Each number is 128 + 32 x the weight over the matrix's rms, rounded and kept within 0 to 255. Layers, rows and columns count from 0. Numbers have three digits each.

# layer 7 MLP down (transposed), 1728x640, rms 0.0442, rows 31-94, columns 224-255
141091123158073087136173114083092133101113165114142104124130152131115119124128193117130109161088
148125111094118113139154161122125151120120097185118164107092159175055150183123107156143157202080
140133125172120136082162114158129123124135153148115173157123112100026081138136163085116101188114
163110136125094118093158146132170143098155100067085170104148125107076092127167107182108136125168
087052117117119093169069093089067105127138073113115111165125143096078036114135157107134135124162
118140140090048199114153139084147112122174133156122119135087152141255107123094150105154123125093
162095111201141135113134103085118107066153133105157138119067117154230140154100188131170105097096
161103154106134109135085149118104128108140162094107168083090145152163064088112089146156150122161
196024076186130177125089118096119099139169111142059087166177080152021116172127168112090100136185
177121117131100073155135161130131122101094114128163107142081139120157073079151138093044107123185
147098124073094063187165165140196162073155095132127111074101076158184127067092188093061141103124
147179118163093104136144127092105133147116152168101117111137155102120123174086102124158112145138
132122126096110147116180192091116083144076129087109110102128114164130124159171150103148146091108
138070124049178133131122108157121135204143128132139146133131126139255150165126149119125064168184
096167099178149135093222158070106153100144109155109091127127162132071115095103161094085097141078
142156149081117169106172097174129165133193123119143124135138154145024105153140175112123117129168
118124102144124168134125128096163147179146201126104085151102131169016174183090099122159113111104
097121103101109076102121088122064096128124208168152137100119123074015159092170166090059100112094
155101111098156136124149157182168105194111105162097167134132153152189126140110138146087133097147
140115142119163108137112123109128138121165124107114113155137133132255140095148120130160124118120
145165172105100128101154179084158170186103125078117164184097174062038086098119108123188145093127
105156134128141148112154192141151115216115062135124161142116178112203125142123127156185113116139
101134115093143092170074086106098143119131126130144161108049131108235135110114104116151136063142
164152137121125161099111107205122149119147120116148149089101092139235120156125159130170097105139
152137158140105102132174170136074097076065132151120150159135160135148163128090145074154101093138
101134105168144112124134155164158109101140141199171191131142098108134158090151147098090103127089
158162141111148150155125123160088100128146176117106077087130111162121190089104144100108155130123
135173135126110110083112105188133152079116152119091113114119144118255149117121135152153118117135
142079138139103142147116091165139148091100109115186146161087082087095121124148076129054135119112
154091109122125110161125111155140071174096130125130177131131122121255180106131100118204171168144
103147176108122073131081116139140121127140160165200085155127134145213151142130113187180144126102
171167102128136120136138175146122128074108142124165093059087153139031146121173130166096101110124
128129164088103065127119141151110137096065150117188076141119123145139108117093130127128080135112
154125132115121131120156132157102173137108113156140107041119129107064087146169155140066134088118
145092070094159090164052099074149129134123116157127091160147170140181135121100164098119075163063
147112120147076116163132129109163071137133093152136151099101115127255146152184142160159096085203
137073116122136151063141098147078151094095118129127157105134093100169120147106128188137102140125
158115104086096129176134134173124123162130091108143076103065104117133188090149156186180096198130
140152157133126118116135158101094105155165143096136116137111139147061070081097069118097153120129
131099133118091105138148143112083113143146146098142195153154114117161120143118168141125158144178
152128145072128144096104115149133104126129201145139119153101120146000095145122121104081113148139
182121179171129137149098088111107205093101133123096137116127202138128056158083097112130115086177
160078125147169116166084154084060163145152136005166130150145164103226153073160107135098172127078
083124156210159138145165145116112126063053153186095094056125188063038142131099159109097143123157
181154160214144148121021129101081135153133179179111109122137135125035127096105142082132158155097
105114172113121113139097125131123127207183155101116152150155110143169157183176093133130105151108
128079121142126091077113107100087123134117123195138146133083145084168100071219164156111163152179
110078092116164127096140148085145048123064146145078120101130176163136148135119169126118124086133
173130098140166124203112188107095132121117105169125095164118091115137164101143080178211097092141
196146122075103091112151176131134130037155123132115131135147089094237118127101094097118099122125
165125134055121122112103152126126121035078130060140167138146154115020091101151120131179146143159
154136193149110150150114147093124161112099177127111045101085137187197143129111111103119150147144
135129140124154094146184128174097148112106086204162137160092139109178141133126133076144156148119
157078084164096110138109136121097169118158137167102115127096153177255116119103139097127194134143
182158101153102191139153152100133127112137139188144078098160170168136149091048118116157145117142
119159131155106093070117147147112070160072122135154126153053138099134080135144090170156093154124
165170193146144112168159117151110186105104096115132157125148125168066058110185158122130168121114
172118084105043129202193092171151107150124151156133206120185160100135124121137121143145165131124
125190166113076182090129165102121121072167250201041155087123077179217130151159101117096131119164
112127133107134132132155115229136089084129108153110048152143127135140181112164171099125129148159
138131115140125164167176098121153116114190095144100123202120110153035101134141159145118080089164
064139153178076144198074112147112137137048154075056129088115120146197168138135178194162177124136
094162161109141177130142115168127106181143134144151119118132121093255141132078158129149119131119
185053154126105141110129162129072061140052192184146101059125096126119145204122178133140207125118
# layer 7 MLP gate, 1728x640, rms 0.0425, rows 32-95, columns 224-255
114102136160151147142066139145087125177111130137122110130133176079105164122050079132132113133094
076110098185124143144169063092117126099109112043078182095120086140152109133150152122099101096113
143120094096144116085105090160099161128117130124182156137142138089102128153144151132161162150144
069137055091164068111147102119183172122115141147146095078100140104073110225112153106164049123111
137166121117085170067140134136092103122153121132142143146096111127159096092107162083099165132109
129124074130112143192147149086154164114138045088020140106117158120144132110168163062115180113127
152138141118091112116130132119110158144091166124080136135098089047153112113134072140175150208153
120168154110137197089139151070137110131172183162131135118118117093170155083102135085161154103134
099134193125114156130129126122194093140111102133138118098060103160133132150139139124099088116037
163117117231106141141116144109133104123086131129119138103070137094163108176101143108095126121142
194091122164146105120074136126133149089141147118104081098152169141119130155072084128160067120093
169136111155111140134164152126145166173140128076124142120085139161117145098102165116172188045115
191139143050150165063123152142082090085117127163161130170098190121135126093115099109100130111143
172105130131076147135140102109122086116126170096119111123075059166068112175161106193136144100099
113083096079141131172116159122087137155193171137116172146096127145101128092162145070136095120149
067094146156113079133119150154101110030176145110102093042062106141126145144167129138133091124131
160163105177093191110096121107129108156141179095162119125138124106132144098100150142149215138105
169156169099137141115129100073138077120140115110134136125141118175140118114142109172079140133159
130153106136090140153093144149143135100177184112127124107153104139172153111180103222184112113114
125162038098131100134177137137147151155156098138164181145109143056116099122181135143098102083127
143145107128108118110167168123173127159108114109110183137088142111119125152079102146184156123132
117089136115159146117097129105088114095176106113061124122099161203164082107135116165113148123121
117173134143095151153102140149115114106127150087141119130153112103120069184099092105160116113111
114180158107125079161188154103123121084113087114140074143145104071092179110113131085109172178136
160100090087094151138075142107097146086165106100139160170096159143159115155137140105118113147099
121128173079143136134133138153142162082113155127144111110133158113117168180124140190137147090147
164143137122129106189085136165083107127157153098199114119124182131115127092123133158073164047132
145136107107159126101064050134117112100179152165125149088103176100109107137069102117161113155118
156091119139111100086146169140121099140083176136155143161150151107151210168125147180173135182150
108174139135074074146177120113129152144150167121098169134148146120133125117105152140013106132169
125113056166200116183110146143047127068142122089125114087202078083139118088102111148133128155096
152089106144173171161065097078065099147138097147168117074081080091143151056108138121163146081197
152183167101123130134125183060071200172150087095144116091124110169105119031154184148135142136122
112088129148124093165166100134124103122104110129159156191117163064112130139141153066092137112184
100163099146099112154190130133130111112168101113130135102111140124078110101142139107171063185105
092120180139061086123135167093134130173190215127116124101102149087186134102163171129125130040108
096083067146155150162100090119115107140125078095153095081074095107109138060198086174116116123133
119157108181105167094204113169150145077149080145135178101150142148159134151170185119211099139091
128184125130116166116128126120155081099117159127135115166157114104070158063127147130074158109121
186146143105153135141113101130034159118120146111144140172060101141094137125176123133124136140181
110086108152081163090138136087101182095094142146042128104123085162103097136152120169140171093117
127072116128151093188140123080143129125134140082068148141134141175116172137122170174105152198075
070122171143082136157171108136103127104088109115145097113150159113139141170104183141062099107113
128130158153153145191129115104097166113103171123120104139111076159127161093177174130117126146163
189135128083165134181098032129111153111115112064161164206147108069099113092200192146180134178176
076104171135080122108120141143145103128148089085148145143103126130147154123157073119101105132155
158074142166116177178059127096180156189111105113115130158134116121092130104112140145131096127069
128140131124173093166093177149137097125127195117148108080126139136132186083131099197123123088129
108115085136141149114117145107109100056090179109076172108094121120091150086153114186155172129144
070155146186133176124142108084141112132156168081147128087129092168133087122151104093101116156149
158119136130147144175171108156100104133128151104140137116087082137119101152112109157146107168121
127093131138097091142093073090088106122097173096138161137085156122154150126129109156140111112100
061114074170162122121142081085062127100098156112140113138128119107089051167145094129158181147112
194110116127120114117101084126073085114177089109132130141076109117109100128210128204045157073130
144102180125186119177149147120150146121192131122146205117147142123073189137155154145104163106113
157120129145131107153101074083125162125146121148146118066130128115160228167184133145152114151134
176136096162119108050138118135188143130118113135164143110044089121078104113150071156149106112098
104096139131193071181128160119098115140124095173066120109107137133115109097170143147138146097120
138103115099100131153127118112158187131147171106137172124145108086122158149131116132145141219137
144160137120101136162112152094127146168231156106128148108142116171183144151145171135100114143102
161137075131135133153161056095141138065130135098148190137143125134125157074087130143128176140117
155091145146090118132176116156060144103087100097119162067136085170115138157121128110172115122152
142107103107187223147133194138131174148113088101100132141121115118145110074175110147133144100095
156107123092139126060133120140171128141167143100094120127094162146118155107116120051166140105113
# layer 7 MLP up, 1728x640, rms 0.0451, rows 32-95, columns 224-255
130154155189113166161075135151136105147097099104112143115097168159144143075077071117123063137163
191084074095121149099122149159171211099133148084130086111113122113074065081142124103108132115156
151124068106152125114119093063107159132082108124089129084123096118109111120149111107137084126095
104226141103110159119139149088134113138069156168073079144137102063113148108160127154112110115181
146074126187160091153104133150134145124100115120114137161152134100151123127153053169107179109155
147137100141112162044168122109115135101139164165121160203116138148149116125174064179098187162159
184118102099169172139155194122145122112191185168188113121108158135122139104108126099066117122098
160148061094112118126131126115124079130121128127134087100144124055116160143144122125130126138111
124113190203097156103177168122116230085120175111133081109145085175123137177121136126071049178132
147097149150135065154233166166175114105148103116085157081087104097160176098127119102097110138095
171141144135163140078130128196123151174173134119111068114200153137132128148037119134186115121127
183123147145082104161165077103117156200141087108110124147144136080151120183095093178113179128193
117120184139098110150163119155181090149149077092140116138120115140098151153127106127100165037101
213114128148122113167152089056101131179101116127110116115138152150129170127099103121153125157137
128156102100145060137068136197123175179121138115105137164165082092098120119101090119137124135136
128079140142137125127119186129079185142142135047122136108163121138207090133125132101091088160139
108108076156220158105160158106082087108137090088108117134169109183111138130127130124121184176081
100160117113118183139152121127150093136212144158201088119138144156058172109119136161119160111086
125139157131107111171163124161146095123095088132107138079158151075138137168045116096099123125101
098111127128101107097123163115087170196181131148135155071102119170179153136148069150146105100106
150103189114115139151142157073155055133095109160108130109097107077112094126135101151119136141123
136111111137132139098144102091108151150131109156111122117097116146111183112069168137152078141104
063107147156135143126200139084156175141151153154063128134172122079157169100129064119120134154103
086103124169122137110140143146119154125128153102077138092168152118116139124168101117143214138075
152138143098152154174118101123192135107066118149128162124120199128148172154130180087088112126123
101120120126138114067094121117090121145072123129097130061087156156131140108051104155096143156110
140096081149108097094125137148205122160162060052121178087139186174093064173151133133171102152154
162153183169076124187121139101116095157172066159077105054144135118140138101046145121110126162184
135130147128122078167101110074147189086180111159105085090114087091146077139185122166120105121107
131109139124148113129086148103095126108109149166197066148176107101118162119134083124159101080137
070175139173101127148131110153094081122124181208101150104113147170153137152154167119112169058065
065172130166110137131126133178146125114162099127136159128119144149145135108118061161143193137160
145173130168100102137109169114088248115113125084120080080134094105150175168062135167097134151168
113149115137141101133132136114108100130175056161092129133162095115077141162106084141174165121115
101096093117098160103096098116090141112164144081114098134125140113188175144104110127152116196113
164164146110104069136141103064143124171153150137130140156105138146079104167133087108105148132136
105113159135128075146134101137095146147077172094110107076087171096157078131161107164192179128098
113128096171097134166114088164155118123131132068150066150171131121123068199059067128165141156137
133130105181108086115100150127120088123127086064141106103073123130066040118168120138118174138105
131058166119116154155156180140131132104148134138116133135149124129116066146114119128120116138116
113166123095108139086192105109052112130148151121116105100066122123183175097114132075148094147131
121110142136118107151104091112039105137140164069183130103092121129140130084126044129123099169186
110080148155174168119107050133074173102151107114137094153147105165145123154143114133092094082077
109136132151117125130063137127147051135123145127125136061199176106095115161172100182096178094128
124087109124139162136138149081150133127143105099117128101139121172124148124147144155113138047145
179174129162095144077098178026135103127153150140077104178151130139098125092170148158129133105132
117097146096079168110078182142125102159163124131106093150113106138081223098070084077150133126097
093152152087123142113154092167103156073144069067090082119141111134090134107109161079094157160149
098156138122142155124146080186199175133122087127101113129140118111096096050125157074122097183107
125144119131106146086158090139176131127035115130112171117110194157177134121184082134134130157165
109155134133082155177094146086190139087158104119085183101130139145107101174145156162112185140094
154122088136091105128154111107097147121118146149143139127172124126107101107131101170106152144160
149117133114143100069135119118126200119155151156183113083135133168164145139101098094197172090155
107117144133109122077161111141189155186051142129127180200126079078118106100091124173140116130134
147143148141163155120146111117128175092189112126133121118180103162086175113098135159140116098158
136126137138112113104126154148105167071194158121158145102121081114161151099119153141176114192156
156099075160150048130110122160105066106138146170118098103143123156171172134129146115128130145181
106163073075142115080087110121123180125158100139205066155135108133080133077146166151099087047145
128179094145110124113157179141133150212150131150115119134079177130093171144151081151152170106119
110171118168170171166123144112156111131117130094100119110131136125136160101123102062124185125078
093098161091144138101136112105153173112084112085128101170129143065131069148129090106132123144154
092158093117142139094104137191154136130134083144194069094146092096167103128130124111125118046108
131091135148099119177125141174146117136126077095103205107155079146107121121106136128101131161105
062102083085137141135152110115145143133104118098107144087172177133106124104118094118113111161133